config.yaml
n_kv_head: 9
head_dim: 64
d_mlp: 2304
activation: "gelu"
init_std_o: 0.00489
optimizer: "laprop"
lr: 0.00063
lr_mult_up: 1.32
schedule: "wsd"
doc_mask: true
steps: 4513
Each number is 128 + 24 x the weight over the matrix's rms, rounded and kept within 0 to 255. Layers, rows and columns count from 0.

# layer 6 attention query, 576x576, rms 0.0196, rows 559-575, columns 0-71
[[128 138 126 132 142 109 155 138 137 153 118 149 132 117 122 161 106 152 127  80 121 125 126 113 150 123 133 152 142 135 129 124 144 118 134 146 144 112 106 153  94 118 100 108 166  91 126 126 154 123 118 117 144  94 118 120 159 143 108 121 155 130  90 125 124 129 113 132 127 141 139 120]
 [132 140 150 168 128 110 135 139 135 124 101  93 139 125 143 135 118 164 123 138  80 152 110 145 136  93 129 154 143 128  76 111 160 133 117 140 135 132 100 145 129 143 128 101 108 108 153 132 126 117 116 131 130 155 114 127 122 148 109 158 134 149 162 132 142 121 148 117 113 119 100 137]
 [134 105 110 128 140 172 108 119 145 133 128 151 151 122 140 112 104 147 126 122 142 127 141 154 131 131  85 130 115 139 107 164 105  94 145 109  97 121  95 145 154 139 140  93 167 130 130 145 123  87 130 120 133 132 157 131 115  76 132 134  95 108 103 118 133 115 127  89 147 149  94  76]
 [132 134 107 146 122 102 109 126 138 162 130 177 136 121 129  83 149 155 158  80 142 166 115 127 128 128 159  96 130 115 164 130 131 131 143 128 102 138  97 123 130 102  97 160 113 133  98 150 126 142 118 145 119 144 109 165 147 115 161 128 104 138 111 132 150 138 122 108 149 132 120  83]
 [128 109  98 105 155 142 145 133 119 174 125 130 165 115 140 124 134 124 149 128 153 120 144  98 116 112 149 116 139 135 125 140 150 169 152 161  93 114 127 135 135 127 145 115  72 167  65 109 151 146 143 163  98 191 182 136 130  70  89  97 155 116 152 117 143 148 148 143 123 139 118 104]
 [159 138 104 186 122 126 134 134 144 110 131 101 110 122 121 112 146 149 133 127 137 143 162 145 131  95 120 154 137 152 106 124 145 134 103 119 117 119 112 124  86 138 151 142 115 140 169 133 127 108 153 121 111 159 137 127 112 139 119 116 156 124  97 133 115 169 143 116 147 111  91 118]
 [ 95 166 135 113 160 152 150 129 139 141 170 104 124 125 131 149 108 106 112 129 161 131 114 146 119  98 137 142  83 129 126 113 136 153 111 128 118 139 122 164 111 122 109 136 113 140 110 111 127 107 174 114 150 154 137 144 143 129 126 124 159 145 153 117 130 124 168 122 121 118 127 137]
 [118 160 136 115  85 125 132 126 123 127 132 141 153 137 153 163 151 105 136 132 106 124 109 137 157 134  94 114 125  89 154 150  77 107 122 112 131 139 137 143 205  88 130 172 135 102 117 130  80 143 136 133 152 125 104 154 103 110 111 100 102 113 130 161 115 102 156 152 156 131 103 136]
 [137 137 140 123 140 114 128 133 122 110 130 138  88 123 123 122  95 133 159 130 128 118 161 126 125 141  90 133 132 118 145 153 134 150 114 110 144 115  92 152  64 118 158  86 139 156 123 133 149 146 112 126 106 127 118 125 103 136 163 106 120 128  90 146 169 150  93 116 140 135 145 145]
 [158 114 144 130 134 139 100 130  93 122 144 103 124 172 120 151 104 153 145 108  98  90 115 155 105 136 132 140 172 118 107 180 124 140 108 169 115 125 114 158 155 143 139 129 122 127 146 141 155 132 136 111 168 142 140 124 156 117  86 105 142 138 131 107 129 131  96 119 141 117  96 144]
 [ 84 119 157 126 118 220 129 134  89 129 113 158 146 133 142 168 139 123 123 130  93 137 139 142 126 121 124 147 180 143 137 136 120 185 166 144 139  96 159 165 142 147 146 129 137 107 126 113 125 154 126 178 130 118 129 191 166 100 112 150 145  56 138 134 130 135 109 161 140 146 102 154]
 [147 128 126  83 135 132 129 110 147 114 126 112 162 142 148 143 143 108 111 110 125 144 144 142 141 121 117  80 143 144 144 120 133 120  94 103 119 122 143 113 128 142 132 126  88 137  70 164 119 115 102 112 162 146 119 118 136 108 119 169 145 126 124 122 127 126 160 128 173 116 132 108]
 [142 127 142 142 119 116 110 121 166 150 139 141 131  98  79 133  99 113 124 131 112 108 136 128 117 123 119 124 138 110 124 154 127 152  97 151 102 118 109  91  65 148 125 109 134 145 149 145 127 115 125 139  93  68 115  76 141 145 122 126  86 123  88 116 130 158 119 102 140 140 130 129]
 [111 158 132 131 151 131 118 123 105 113 117 131 169 116 143 160 126 148 150 125 120 150 121 155 158 115  96 109 148 122 113 137 114 124 173 142 104 149 127 132 151 129  95 107 127 141 108 121 103 143  91 160 148 107 124 122 143 122 101 164 156 155 143 155 123 145 154 120 121 115 135 124]
 [103 139  97 113 103 112  99 105 149 159 121 131 137 142 121 105 111 163 157  92 121 108 163 120 146 155  94 120  83 133  99 107 155 128 144  81 176 165 128  94 178 137 109 115 141 121 164 143 103 106  80 112 146  78 180 134  88 139 154 108  94 174 159  88 141 126 124 110 140 157 128 104]
 [144 146 138 100 167 127 140 155 126 124 131 161 177 116 135  96 138 116 140 149  70 140 117 170 137  99 120 135 146 135 104 111 133 156 131 142 100 103 126 137 122 128 143  40 144 143 133 111 140 138 113 137 145 133 165 127 156 137 132 125 151 114 115 134 117 119 125 132 130 113 126 129]
 [121  77 125 159 118 114  85 140 134 155 147 105 120 148 124 160 132 131 132 125 143 142 118 101 136 158 134 112  86 136 132 178 128 132 132 112  79 139 132 117  73 108 141 139 131 154 163 147 117 122 160 173 122 130 136 122  97 140 140 105 103 139  82 171 122 110 112 134 117 103 121  88]]
# layer 6 attention key, 576x576, rms 0.0193, rows 559-575, columns 0-71
[[138 122 120 127  88 134 127 148 115 124 163 130 128 168 137 149 129  95 128 151 125 110 136 159 148 136 119 115 149 106 108 161 118  98  98 115 145  90 103 134 135 157 138 105 163 127 103 120  94 154 115 142 149 114 133 125 160 144 104  84 127 106 101 161 135 122 104 119 117 160 132 162]
 [112 103 132 126 120 109 172 132 135 135 108 135 154 132 164 113 160 106  97 127 104 100 110 126 109 117 120 128 142  97 102  86 120 122  95 124 176 129 153 138 163 142 108 132 110 147 144 102 162 182 133 131 143 123 139 135 106 161  94 138 101 123 154 124 143 141 140 143 120 146 137  82]
 [155 127  97 102 108 148 149 104 105 166 131 108 130  62 151 134 124 155  88 113 132 144 118 135 120 101  90 135 105 131 134 146 140  66 164 129 151 123 121 162 133 118 149 109 120 123 111 131  82 118 159 120 146 146 113 149  97 127 101 112 124 115 115 143 106 112 116 130 161 139 104 115]
 [130  97 144 144 107 125 139 116 102 143 162 165 133 139 131 102 130 113 129  81 148 131 136 140 150 105 146 130 142 109 126  97 125 149 144 115 139 135  91  98 135 113 110 130 168  91 128 135 125 179 128 155 150 194  81 143 158 105 118 118 103 121 120 199 126 151  87  86 134 154 137 129]
 [121 138 124 170 198 113 133 148 136 141 130 122 136 135 166  97 100 143 116 138 146 104 124 148  82 100 125 143 150 124 100 149 147  94 126 120 133 174 118 133 134  93 151 118 106 125 139 139 119 149 120 172 120 206 131 135 102 112 194 141 173 113 111 130 139 109 111 150 175 126 138 120]
 [136 143 109 111 155 119 139 101 163 120 127 119 175 121 174 111 141 173  95 116  98 139 138 118  87 118 107 147 122 113 121 132 130  96 153 130 143 167 119 175 153 134 108 121 107 137 160 149 155 137 144 150 109 129 161 111 121 148 130 134 104 127 103 139 127 124 115 155 156 168  98 120]
 [128 142 119 121 129 133 115 127 146 100 145  85 125 161  90 100 101  98 115 164 161 118  87 131 134 139  90 118 135 150 119 175 140 153 105 122 136 125 137 170 156 132 116 140 104 122  99 126 145 125 135 103 134 136  53 133 148 132 143 128 159 150  94  96  97 151 178 124 101 129 128 174]
 [ 92  86 161 118 108  95 131 139 135 133 150  98 116 131 134 126 136 112 178 108 125 148 110 133 149 121 141  95 122 114  98 119  96 101 119 122 118 131  87 134 138 118  61 129 153 110 156 113 132 120 121 113 144 153 147 134 131 130  82  82 124 128 145 114 146 144 155 143 118 144 123 149]
 [151 121  85 144 132 117 129 106 108 129 101 102 148 127  91 131 163 126 113 137  99 144 163 146 125 122 118 147 131 105 149  95 102 119 117 121 103 123 155 159 141 142 116 142 122 124 145 123 123 164 121 177 118 144 145 120 119 142 118 123 113 132 138 145 120 134  63 124 123 161 114 120]
 [123 103 108 135 112 139 126 151 122 110 144 140 160 145 131 135 140  95 110 110 115 123 120 123 108 155 130 128 128 119 110 158 106 162 103 138 145 146 168 147 125 157 112 142 121 130 133 110 117 107 176 119 112 141 144 169 140 128 136 136 147 119 103 131 138 157 105 111 111 146 109 112]
 [ 96 126 136 122 122 166  97 157  85 149 129 149 125 186 120 127 115 150  88 106 136 106  86 139 144 147 157  97 147 102 125 115 148 160 155 140 153 121 115 133 121 149 115 103 123  95 156 135 148 119 121 159 148 100 152 159 116 162 113 147 122 105 158 121 131 154 121 116 120 128 147  90]
 [156 144 169  95 116 124 172 101 154 105 123 154 119 120 173  99  94 140 172 134 116 147 107 150 137  95 169 137 152 127 112 151 129 143 124 124 144 122 136 131 117 114 155  99 118 124 146 123  88  90 101  91 135  90 108 133  99 122 127 155 145 127 133 127 105 146 173 135 134  94 108 168]
 [160 109 175 132 124  98 123 130 111 121 126 124 140  88 124 146 142 120 130 143 146 130 165 149 119 147  98 130 106 160 146 128 156 100 140 136 128 160 112 151 115 141 134 111  97 127 147 126 125 130 119 128 100 202 124 127 151 143 111 106 119 144 104 162  92 136 119 115 116 141 102 147]
 [136 142 116 102  95 147 147 148 109 141 124 154 130 127 113 151 117 139 115 104  91 135 125 140  97 116 124  97 130 111  89 152  90 126  99 124 141 147 127 108 131 129 123 137 129 130 126 122 117 129 138 129 104 128 126 118 119 135 113 140 148 102 124 117 135 138 107 139 107 135 146 112]
 [105 137 148 158 112 134 119 122  92 127 114 148 119 179 166 115 115 176 121 131 128 149 139 111 111 119  98 101 120 120 120 159  88  82 131 108 146 102 120 104 144 143  93 100 127 134  83 122 118  99 131 108 149 122 146 126 123 119  76 129 125 154 152 116 119  90 165 115 175 151 100  93]
 [121 158 158 137 174 118 142 150 131 144 115 160 156 142 141 126 126 138 101 169 141 132 119 123 165 120  92 133 109 137 129 111 138 116 107 114 142 126 123 138 117 130 119 128 138 148 167  72 123 146 115 109 127 103 144 124 126 158 117 134 146 117 127 139 131 110 107 112 107 118 166 100]
 [145 111 127 121 136  96 128 100 120 121 149 105 112 106 122 124 142 129 119 112 127 132 128 111 118 139 102  99  89 141 134 102 146 141 169 158  79 144 129 169 110 141 120 123 127 118  92 123  85  97 134 111  97 128 127 114 125 133 123 133 133 126 120 154 129 139 114 164 101 154 103 119]]
# layer 6 attention value, 576x576, rms 0.0153, rows 512-541, columns 0-71
[[117 121 154 142 102  96 124 112 112 107 166 116 118 141 136 105 104 130 176 107 147 128  81 136 135 143 124  75 116 110 171 149 161 100 132 121 166 123 107 111 147 143 153 121 100  97  92  89 123 107 141 135  84 126 147 124 114 120 128 135 105 188 121 105 127 137 104 111 116 101 137 128]
 [124 131 129 121 122 154 129 144 140 123 113 128 121 143 109 140 131 113 169 155 126 131 125 123  90 161 105 102 107 166 137 115 143  79 165 126 128 161  73  70 112 113 113 138  90 154  74 148 170 103 134 129 139 139 150 101 125 139 114 130 169  90 180 178 115 139 128 143 170 111 113 102]
 [129 128 107 133 104 129 135 126  85 117 127 168  94 113 139 146 103 152 137 139 204 105 133 142 137 170 101 146 112 114 114 140  90 146 160 153 117 132 130 120 149 104 141 138 152 134 147 174 148 106 139 164 139 109 147 104 135 146 136  99 115 111 135 130 165  87 125 153 138 118 104  85]
 [138 146 136 101 148 126 123 170 193 117  95 142 176 107 146 121 129 100  91 155 128 159 159  92 112 147 116 147 142 140 100 123 126 135 118 134 136 101 116 155 139 122 104 104 113  91 119 120 123 111 104 154 148 157 149 139 144 114 127 127 118 149 134 128  83 130 120 117 122 145 113 132]
 [136  97 145 116 122 144 148 155 136 143 133 172 158 168 121 155 139 136 104 143 129  70  92 125 152 170 140 128 110 119 134 146 136 116 143 106 162 114 167 105 158 140 112 143 138 123 122 113 109 110 114 165  65 173 109 109 106 146 148  87 106 103  76 162 120 122  93 146 136 161 154  90]
 [156 106 174  97 133 129  91 117  82 113 144  99 127 149 102 164  99 122 124 141 104 111 138 150  82 148 147 125 128 111 158 140 110 131  98 106 125 143 128 132  79 142 182 105 167  88 129 170 124 135 112 129 106 120 103 171 115 125 123 119 130 106 156 162 108 102 146  67 133 134 147 154]
 [135 120  74 156 110 103 112 145  86 130 136 144 135 124 112 137  90 117 151 142 127 131 154 143  72 116 138 119 116 131 124 106 146 156 118  58 123 141 119 108 116 135 157 125  94 123 130 124 101 145 146 168 160 154  94  94 107 140 107 141 134 116 172 145  87 124 165  81 132 138 136  98]
 [151 108  96  92 132 127  94 141 111  97 152 163  91 118 112  80 133 113  94 112 143 115 129 139 161  88 129 129 143 114 127 129 150 126 149 131 174  91  88 116 110 110 124 147 150 123 134 104 130  87 100 125 120  69 106 124 112 145 132 155 102 101 120 144 158 124 104 135 148 137 100 150]
 [162 136 137 118 133 106 129 122 129  86 121 166 111  59 109 133 148 111 132 132 169 179 117 117 120 124 111 138 155 122 143 146 169 157 147 107 123  97 111 111 143 138 116 109 116 130 117 121 134 147 121 128 105 121  91 146 110 169 146 152 125 122 111 160 129 140  92 134 152  96 118 144]
 [ 99 118 135 136 128 149 148  83 100 161 111 145 129  88 120 166 124 123 171 157 146  88 160 138 148 118 120 132 119 160 101 119 161 131 146 125 123 110 110 113  80 143 179 125 111  95 127 147 115 144 124 130  65 127 119  97 134 122 163 101  95 162 133  98 116 137 120 109 165 147 139 148]
 [124 120 107 181 139 174 155 168 105 162 122 142 132 100 143 134 126 150 132  99 120 121 150  76 113 128 124 107 145 140 107 125 126 150 164 150 110  99 159 156 123 130 134 156 127 138 146 127 107  81 131 129 179 124 133 143 106 167 132  96 121 129 134 130 109 118 143 144 132 146 141 112]
 [ 89 132 130 131 114 118 151 109 120 113 174 120 155 139 101 160 118 117 153  86 123 121  99 146 147 127 130 135 110 135 138 114 125 138 150 162 106 112 135 147 108 115 144 133 124  81  89 124 129 107 114  77 163  95  92 145 117 117  95 146 136 104 107 145 118 199 149 180 136 103 135 148]
 [115  97 146 124 137 154 137 108 130 145 179 123 123 128  90 150 124 164 126 135 132 105 117  63 134 133  94 130 152  95 121  88 144  86 134 119 142 112 165 134 106 118 112 124  84 126 121 120 117 146 113 146 159 105 116 132 139 112 105 167 127 160  97 144 130 148 115 168 141 112 122 163]
 [116 133 137 113 135 117 106 158  88 132 161 138 159 132 135  87 129 124 147 137 126 134 121  79 136 126 109 113 105 119 138 128 154 136 122 148 109 129 165 137 132 144  73 115 140  98 120 112 104 124  97 178 135 144  98 143 125 192 150 141 143 125 115 126 125 106 149 161 120 112 102 192]
 [128 163 139 141 154 137 172 135 113 107 115 115 128 152 113  91 114 140 114 140 125 153 151 180 154 172 147 103 129 140  99 146  68 155 146 153 144 127 151 153 140 121 111 107 138 116 129 131 117 109 133 145 134 126 136 133 150 140 118 136 141  98 119  86 174 121 102 166 102 102 122 163]
 [153 140 121 140 143 136 130 130 118 145 146 131 153 138 125 100 106 107 183 149 133 146  99 181 117 127  92 125  71 105 130 124 120 128 146 102 171 145 154 178 139 118 173 161 120 145 133 149 142  85 131 137  68 132 116 121 105  96 129 100 134  83 115 117 154 139 135 128 154 146 125 101]
 [ 89 152 113 157 132 131 154 103 119 100 103 101 155 162 141 113 132 122 114 150 136 117 115  80 125 135 123 161 122 131  92 140 147 125 148  99 119 134 147 104 134 122 121  85 118  99 184 130 110 134 141 108 128 122 149 109 129 179 116 123 145  70 161 150 139 115 164  98 135  98 124 158]
 [114 128 127 124 160 111 125 113  93 111 137 107 142 145 139 118 145 144 104  99  85 123  98 109 132 138 117 117 148  90 118 136 122 118 103 110 142 126 164  90  98 123 131 134 140 116  96 108 143 157 109 163 122 128 142  63  93 115 119 153 163 166 116 135 148 149 116 124 120 121  79 170]
 [154 136 129 112 115 120 132 143 102 112 140 134 115 131 135 175 116 169 129 107 116 196 128 148  99 113 152 165 102 133  99 114 115 128 151 113 128 138 141 158  93 125 167 145 147 110 110 141 119 167 136 111 111 117 116 179 100 138 118 111 134  95 150 109  87 135 110 144 129 139 130 118]
 [111 140 114 116 115 149 107 116 124 147  97 137 115 152 165  92 142 139 165 118 109 164 139 108 127 172 149 127 118 145 116 157 132 152 130 129 182 131 148 161 119 138 122 107  95 133 114 127 120 143 125  96 130 111 162 111 174 127 155 115 108 151  97 128 153 115  87 126 107 131 136 128]
 [146 155 177 158  97 133 147 116 136 130 129 128 138 127 154 129  98  94 110 139 135 126 148 134 125 114 116  80 151 139 144 116 171 128 166  67 101 150 116 128 137  91 145 105 126 121 118 170 177 114 169 172 146 148 151 100 152 151 123 138 102  82 161 147 143 134 142 101 138 141 102 133]
 [136 137 144 135 156  82 145 112 160 144 127 155 146 112 132 111  87  86  97  94 102 137 156 123  99  99 106 130 126 105 122 135 156 147 134 102 130 122 124 115 205 147 163 127 123  88 150  96 127  87 148 110 124 138  84  74 122 119 143 149 117 183 152 110 103 147 167 141 141 136 142 117]
 [104 123 153 177 170 112 142 136 111  93 122  97 129 160 143 153 130 102 137  92 100 141 122 131 138 156 162  88 115 138 141 147 139 165 138  98 140 139  93 153 141 104 143 153 150 171 135 115 127 137 122 140  89 130 148 139  76 109 120 167 153 145 146 127 108 138 144 132 141 139 129 123]
 [131 110 138 123 102 106 126  77 136 168 113 178  96 120 115 116 105 149  83 131 166 120 127  98  99 158 157 124 147 117 114 108 119 149 140 122 154 110 128 132 107 111 122 139 148 154 107 148 136 114 124 123 135 165 161 163 128 104 132  97 140  91 149 160 132 102 139 157 126 165 133 131]
 [ 84 180 143 137 138 137 110 156 113 162 105 135 158 142 136 136 135  96 119 153 100 135 139 100 135 116 121 145 110 173 123 118 125 115 116 152 139 146 147 140 119  86 170 110 141 158 134 117 122 102 113 118 162 143 130 136 143 161 140 109 116 143 136 119 110 110 138 152 134 129 106 149]
 [127 149 106 106 142 128 127 144 166  95 149 128 199 107 127 119 135  82 122 149 134 122 148 174 123 149 132  69 134 153 174 137 129 148 134  78 165 114 126 125 144 148 113 148 128 137 131 140 133 121 154 127 114 159 118  99 131 137 123 126 120 105 147 143  94 130 117 118 137 204 127 130]
 [112 121 149  99 125 131  95 118 154  83 140 132 116 196 120  89 141 145 131 134 114  75 130 150 113 117 121 126 191 114 128 142 119 116 148 164 104 207 128 135 116 157 157 121 112 140 124 130  90 136 130 114 133 117 123 107 176  91 114  97 145 108 132 108 139 125 136  84 143 134 113  82]
 [105 159 116 133 151  85 150 151 191 145 153 139  90 117  99 108 128 127 102 143 132 146 108 116 100 142 123 143 109 144 117 116 135 113 110  59 170  97  94 143 119 156 112 126 131 111 105 101 116 148  97 170 115 126 115 116  83  77 184 114 142 126 123 114 119 111 129 107 152 136  80 117]
 [159 108 106 133 114 106 162 133 145 122 112 125 108 136 134 116 103 130 147 138 154 114 144 111 112 141 111 103  96 116 149 148 138 117 126  67 113 165 126 147 119 140 125 143 128 137 121  97 135 111 114  78 134 137 143 132 121 159 162 138 125 103 190 138 158 136 159 115 181 163 110 116]
 [147 139 131  87 119 122 100 113  95 166 126 161 138 169 158 109 135 119 127 121 131 121 161 102 150 113 154 102 158 127 165  81 110 179 133 122 104 121 153 134 106 113 105 113 113 164 126 118 154 135 141 117 119 132 122 152 136 143 102 148 165 112 106 128 150 133 119 118 132 129 146 112]]
# layer 6 attention output (transposed), 576x576, rms 0.0157, rows 512-541, columns 0-71
[[145 116 117 140 135 123 120 121 133 139 114 107 142 136 105 139 136 133 100 137  92 141 163 114 140 109 108 150 101 137 102 123 150 151 113 114 141 109 128 121 106 140  99 123 161 137 135 143 145  85 122 107 141 130 130 105 130 138 125 136 155 141 161 175 150 146 166 136  80 143 136 142]
 [159 115 145 132 125  75 138 140 138 144 129 126 121 126 114 130 125 136  75 106 138 104 133 108 156 101 136 199 134 120 146 109 154 180 132 166  78 105 157 149 129 151 141 123 125 115 123 128 106 139 118 115 116 109 172  96 131 157 140 148  88 118 120 110 109 134 120 135 121 144 180 135]
 [144 113 151 136 159 124 116 148 142 140 117 133 120 139 104 139 134 150 131 124 126 109 131 105 130  99 147 138 142  94 125 116 145 150 107 152 108 100 129 118  90 160 136 135 112 138 136  93 124 132 129 161 122 130 156  75 111 118 134 142 131 110 134 100 172 178  98 151 111 137 140 143]
 [133 138 151 145 108 163 124 134 110 114 127 113 126 118 131 123 113 117 150 112 112 119 112 131 118 142 136  87 129 145 128 141 122 118 123 124 138 148 150 121 124 124 134 119 168 146 115 144 131 126 153 114 103 109  88 148 140 118 122 141 127 128 127 111 114 131 169 129 157 118 108 124]
 [108 172 133 132 122 142 122 158 114 132 157 112 110 121 149 145 118 112  98 122 107 146 137 139 144 137 116 118  90 107 114 109 143 143 137 135 100 129  94 112 102 145 124 124 139 177 130 108 127  99 134  96 128  92 129 134 128 138 142 160 134 136 148 120 151 123 156 126 112 143 135 138]
 [ 92 165 118 137 150 128 153 130 117 154 140 149 120  98 118 102 120 160 124 114 140 129 110 117 183  87 138 127 126 111 110  84 118 145 148 131 108 151  99 114 138 120  86 135  96 114  79  80 113 138 119 120 134 141 165  94 146 104 122 110 114 151  90  74 173 133 122 155 130 135 118 139]
 [111 115 142 132 114 107 149 135 143 112 117 129 141 154 139 135 140 133 115 127 131 137 114 107 135  74 131 166 140 108 122 142 140 164 116 157  96 105 103 143 115 162 136 122 134 135 113 133 150 109 143 124 101 112 136 132 146 130 155 118 125 107 118 116 136 147  91 144 105  98 154 157]
 [137 146 150 147 130 124 159 137 135 129 116 105 163 146 150 147 125 122 169 170 130 137 128 131 141 129 116 100 100 112  92 136 119 117 113 148  98 156 122 142 146 136 151 135 105 133 158 138 107 154 138 122 134 156 105 111 127 111 131 117 124 119 133 138 130 113 154 136 142 124 102 126]
 [136 111 127 114 106 124 123 139 113 137 143 123 123 146 143 130 134 132 117 121 111 126 138 138 122  99 141 140 117  90 126 107 107 115 137 121 136 125 121 154 124  96 142 135 156 113 125 105 129 123 148  93 148 131 140 136 129  91  72 120 145 132 136 114 114  86 134 143 129 132 155 113]
 [113 126 135 107  99 147 112 150 128 105 112 136 120 119 134 104 105 114 108 109 141 150 137 116 166 105 133 141  81  84 116 171 119 106 135 146 131 156  94 136 125 130 121 170 134 124 100 155 121 124 135  90 168 130 109 120 112 111 122 148 146 153 107 150 135 122 129 139  91  96 108 134]
 [136 104 125 113 115 126 128  93 180 115 148 116 133 117 104 125 148 116 158 151 155 117 132 125 116 177 143 115 108 116 137 147 100 135 138 118 134 160 126  87 109 134 124 159 114 157 124 131 152 123 135 142 145 143 116 138 159 100 149 135 175 119 121 126 107 136 124 109 125 153 106 117]
 [155 110 128 126 122 159 139 129  94 111 109 131 139 143 105 104 128 166 127 158 122 135 159 128 123  92 151 149 163 118 114 113 147 137 133 129 123  92 141 109 135 139 123 115 135 106 128 120 129 124 148 142 113 180 175 121 157 146 158  97 110 134 133 118 169 126  90 121 142 162 133  97]
 [128 160 118 120 111 153 120 131 125 108 115 142 130 140 143 142 102 110 135 123 111 130 150 178 120 139 149 123 129 168 139 158 125 113 145 106 144 125 130 105 184 117 131 120 137 153  98 153 128 131  99 100 141 132 109 161 139 133 120  93 132 152 168 146 104  74 152 113 103 139 101 123]
 [144  99  99 147 109 134 159 108 143 117  75 122 149 121 119 171 131 107 132 147 147 143 156 109 148 118 131  96 126 179 142 104  96 127 142 139 101 112 140 144 159  95 170 156 114 164 174 158 109 125 162 114 121 155 148 147 139 113 107 104 154 121 124 133 119  96 152 115 153 138 171  83]
 [148  80 111 165 154 106 104 131 184 169 148 140 101 128 108 161 191 117 130 128 125 119 126  98 129 123 120 169 133 107  97 131 153 130 106 123 131 109 158 178 102 160 147 129 133 127 122 136 125 168 145 116  56 128 141 121 117 141 164 117 119 132 142 120 143 167 108  93 131 130 143 145]
 [134 113  93 135 150 100 149 129 171 161 160 157 136 133 127 125 141 129 116 126 116 122 137  98 103 124 179 175 177 146 121 109 133 136 151 143  61  87 122 121  78 141 111  76 110 102 116 103 130 131 118 141 145 123 155 110 140 176 126 142 120 128 110 139 145 133  90  95  87  98 162 130]
 [127 101 175 125 140  99 118 129 139 128 168 121 119 125 149 169 141 128 118 136 107 144 112 140 142 133 116  86 120 123 153  81 116 162 134 148 144 180 144 143 175 134 122 121 135 123 132 115 107 106 175 146 121 128 123 141 112 115 151  94 131 147 120 119  93 120 101 141 103 139 142 138]
 [119 140 141 151  85 128 163 133 149 139  65 156 135 155 120 129  92 118 116 146 154 126 160 118 111 132 147 104 147 148 190 104  94 126 146 117 140 123 115 136 164  95 103 127 117 136 131 170 112  90 130 106 131 128 103 154 127 106 128  87 137 104 159 139  85  91 140 131 110 145 175  81]
 [ 76 113 119 133 121 144 139 147 119 160 113 134 117 145 116 101 100 123 101 173 150  88 148 121 143 127 132 109 128 150 169 128 129 125  92 134 118 112 132  84 183 110 106 131 152 121 128 105 118  88 165 159 135 134 136 135 129 111 167 143 107 170 136 123 154 141 127  78 122 116 111 107]
 [143 118 133 119 139 144 117 118 119 114 172 141 130 118 142 136 140 140 118 106 150  92 125 140 119 149 100  98  93 136 125 155 172 117 142 120 128 197 110 100 110 183 145 150 138 120 156 116 128 138 133 161 109  89 113 157 114 120 139 115 122 132 152 108 114 130 162 140  93 147 122 151]
 [138 108  83 117 149 108 118 154 147 167 150 123 116 134 119 139 132 147 115 108 130 129 140 100 157 100 118 169 104  77 149 121  89 154 115 172 141 117 127 126 114 150 146 132 137 120 145  88 118 120  99 142  96 127 135 122 111 160 125 123 141 152 123 106 153 154 123 129 149 108 153 151]
 [ 72 116 127 120 101 137 109 114 135  79 133 110 143 120 105 126 118 156 125 152 168 128 130 136 163 126 139 141 135 106 126 120 112  80 119 118 138 124 168 102 107 106 119 153 135 133 108 127 165 133 131 105 138 141 145 136 122 124 111 122 165  80 118 134 135 140  77 152 118 114 165 126]
 [ 88 139  89 118  92 109 133 155 129 136 121 146 115 152  96  99 103 135 123 136 115 144 148 136 139 111 129 167 161 161 101 156 127 131 121 141  95 119 162 118 101 126  91 114 129 107 108 127 158 138 114  92 172 110 152 155 164 117 141 126 108 116 122 101 135 149  94 125 141 119 139  92]
 [101 120 137 117 155 148 146 147 133 111 138  99 128 101 149 157 132 154 117  92 117 122 119 137 135 128 130 143 100  81 103 157 136 133 111 139 125 115 122 148 109 127 179 145 130 119 129 125 136 125 133 135 104 118 144 111 113 147 135 197  86 142 128  97 129 163 131 125  95  94  99 131]
 [140 107 111 134 128 135 131 123 130 114 142 148 140 115 116 130 106 120  92 134 130 107 110 100 106 137 147 135 155  81 136 126  55 136 138 150 102 103 109 127  94 123 106 140 119 118 149 109 146 123 113 155 108 111 152 140 111 121 131 118 131 110 118  92 142 148 129 115 173 131 169  93]
 [144 115 127 136 151 111 126 122 135 149 128 140 110 120 139 119 122 137 115 149 128 100  85 105 125 121 128 158 130 118 149 120 122 136 136 145  93 122 140 126 120 150 116 115 126 124 135 116 140 112 154 141 101 115 154 131 117 149 142 151 114 123 123 103 145 142 114 120 110 121 146 122]
 [152 145 141 115 122 126 137 122 128 130 109 119 127  99 130 137  85 125 131 116 103 118 124 117 124 144 129 126 117 134 162 102 113 152 120 129  89 100 118 121 147 145 128 124 151 131 107 131 113 106 107 131 107 126 121 130 115 150 139 115  77 139 115 137 107 116 104 135 137 143 130 135]
 [153 123 156 129 130 125 107 103  95 144 133 167 140 177 120 125 141 110 117  99 110 116  96 127 101  92 131 140 125 101 136 130 124 138 155 122  96 110 140 144  88 104 127 118 148 111 140 107 136 129 152 120 102 114  97 127 132 165 102 131 120 124 135 116 143 139 163 146 113 143 190 161]
 [134 160 167 116 141 123  97 121 138 126 108 114 146 134 175 150 135 165 161 112 123 122 119 124 110 165 155 145 110 117 124 115 130 158 137 176 133 123 160  96 119 111 124 116 132  81 133  94 146 117 106 162 133 149 159  86 137 110  69 166 142 113 118 161  92 151  95 108  80  98 121 112]
 [126 119 120 118 111 117 129 126 118 120 145 101 152 132 131 154 112 110 162 166 137 132 132 142 148 146 120 115  80 111 122 128 163 111 119 120 176 147 130 163 152 145 185 122 191 145 162 154 120 151 171 138 110 140 127 162 107  84 165  90 118 140 126 111  96 114 153 118 158 141  91 148]]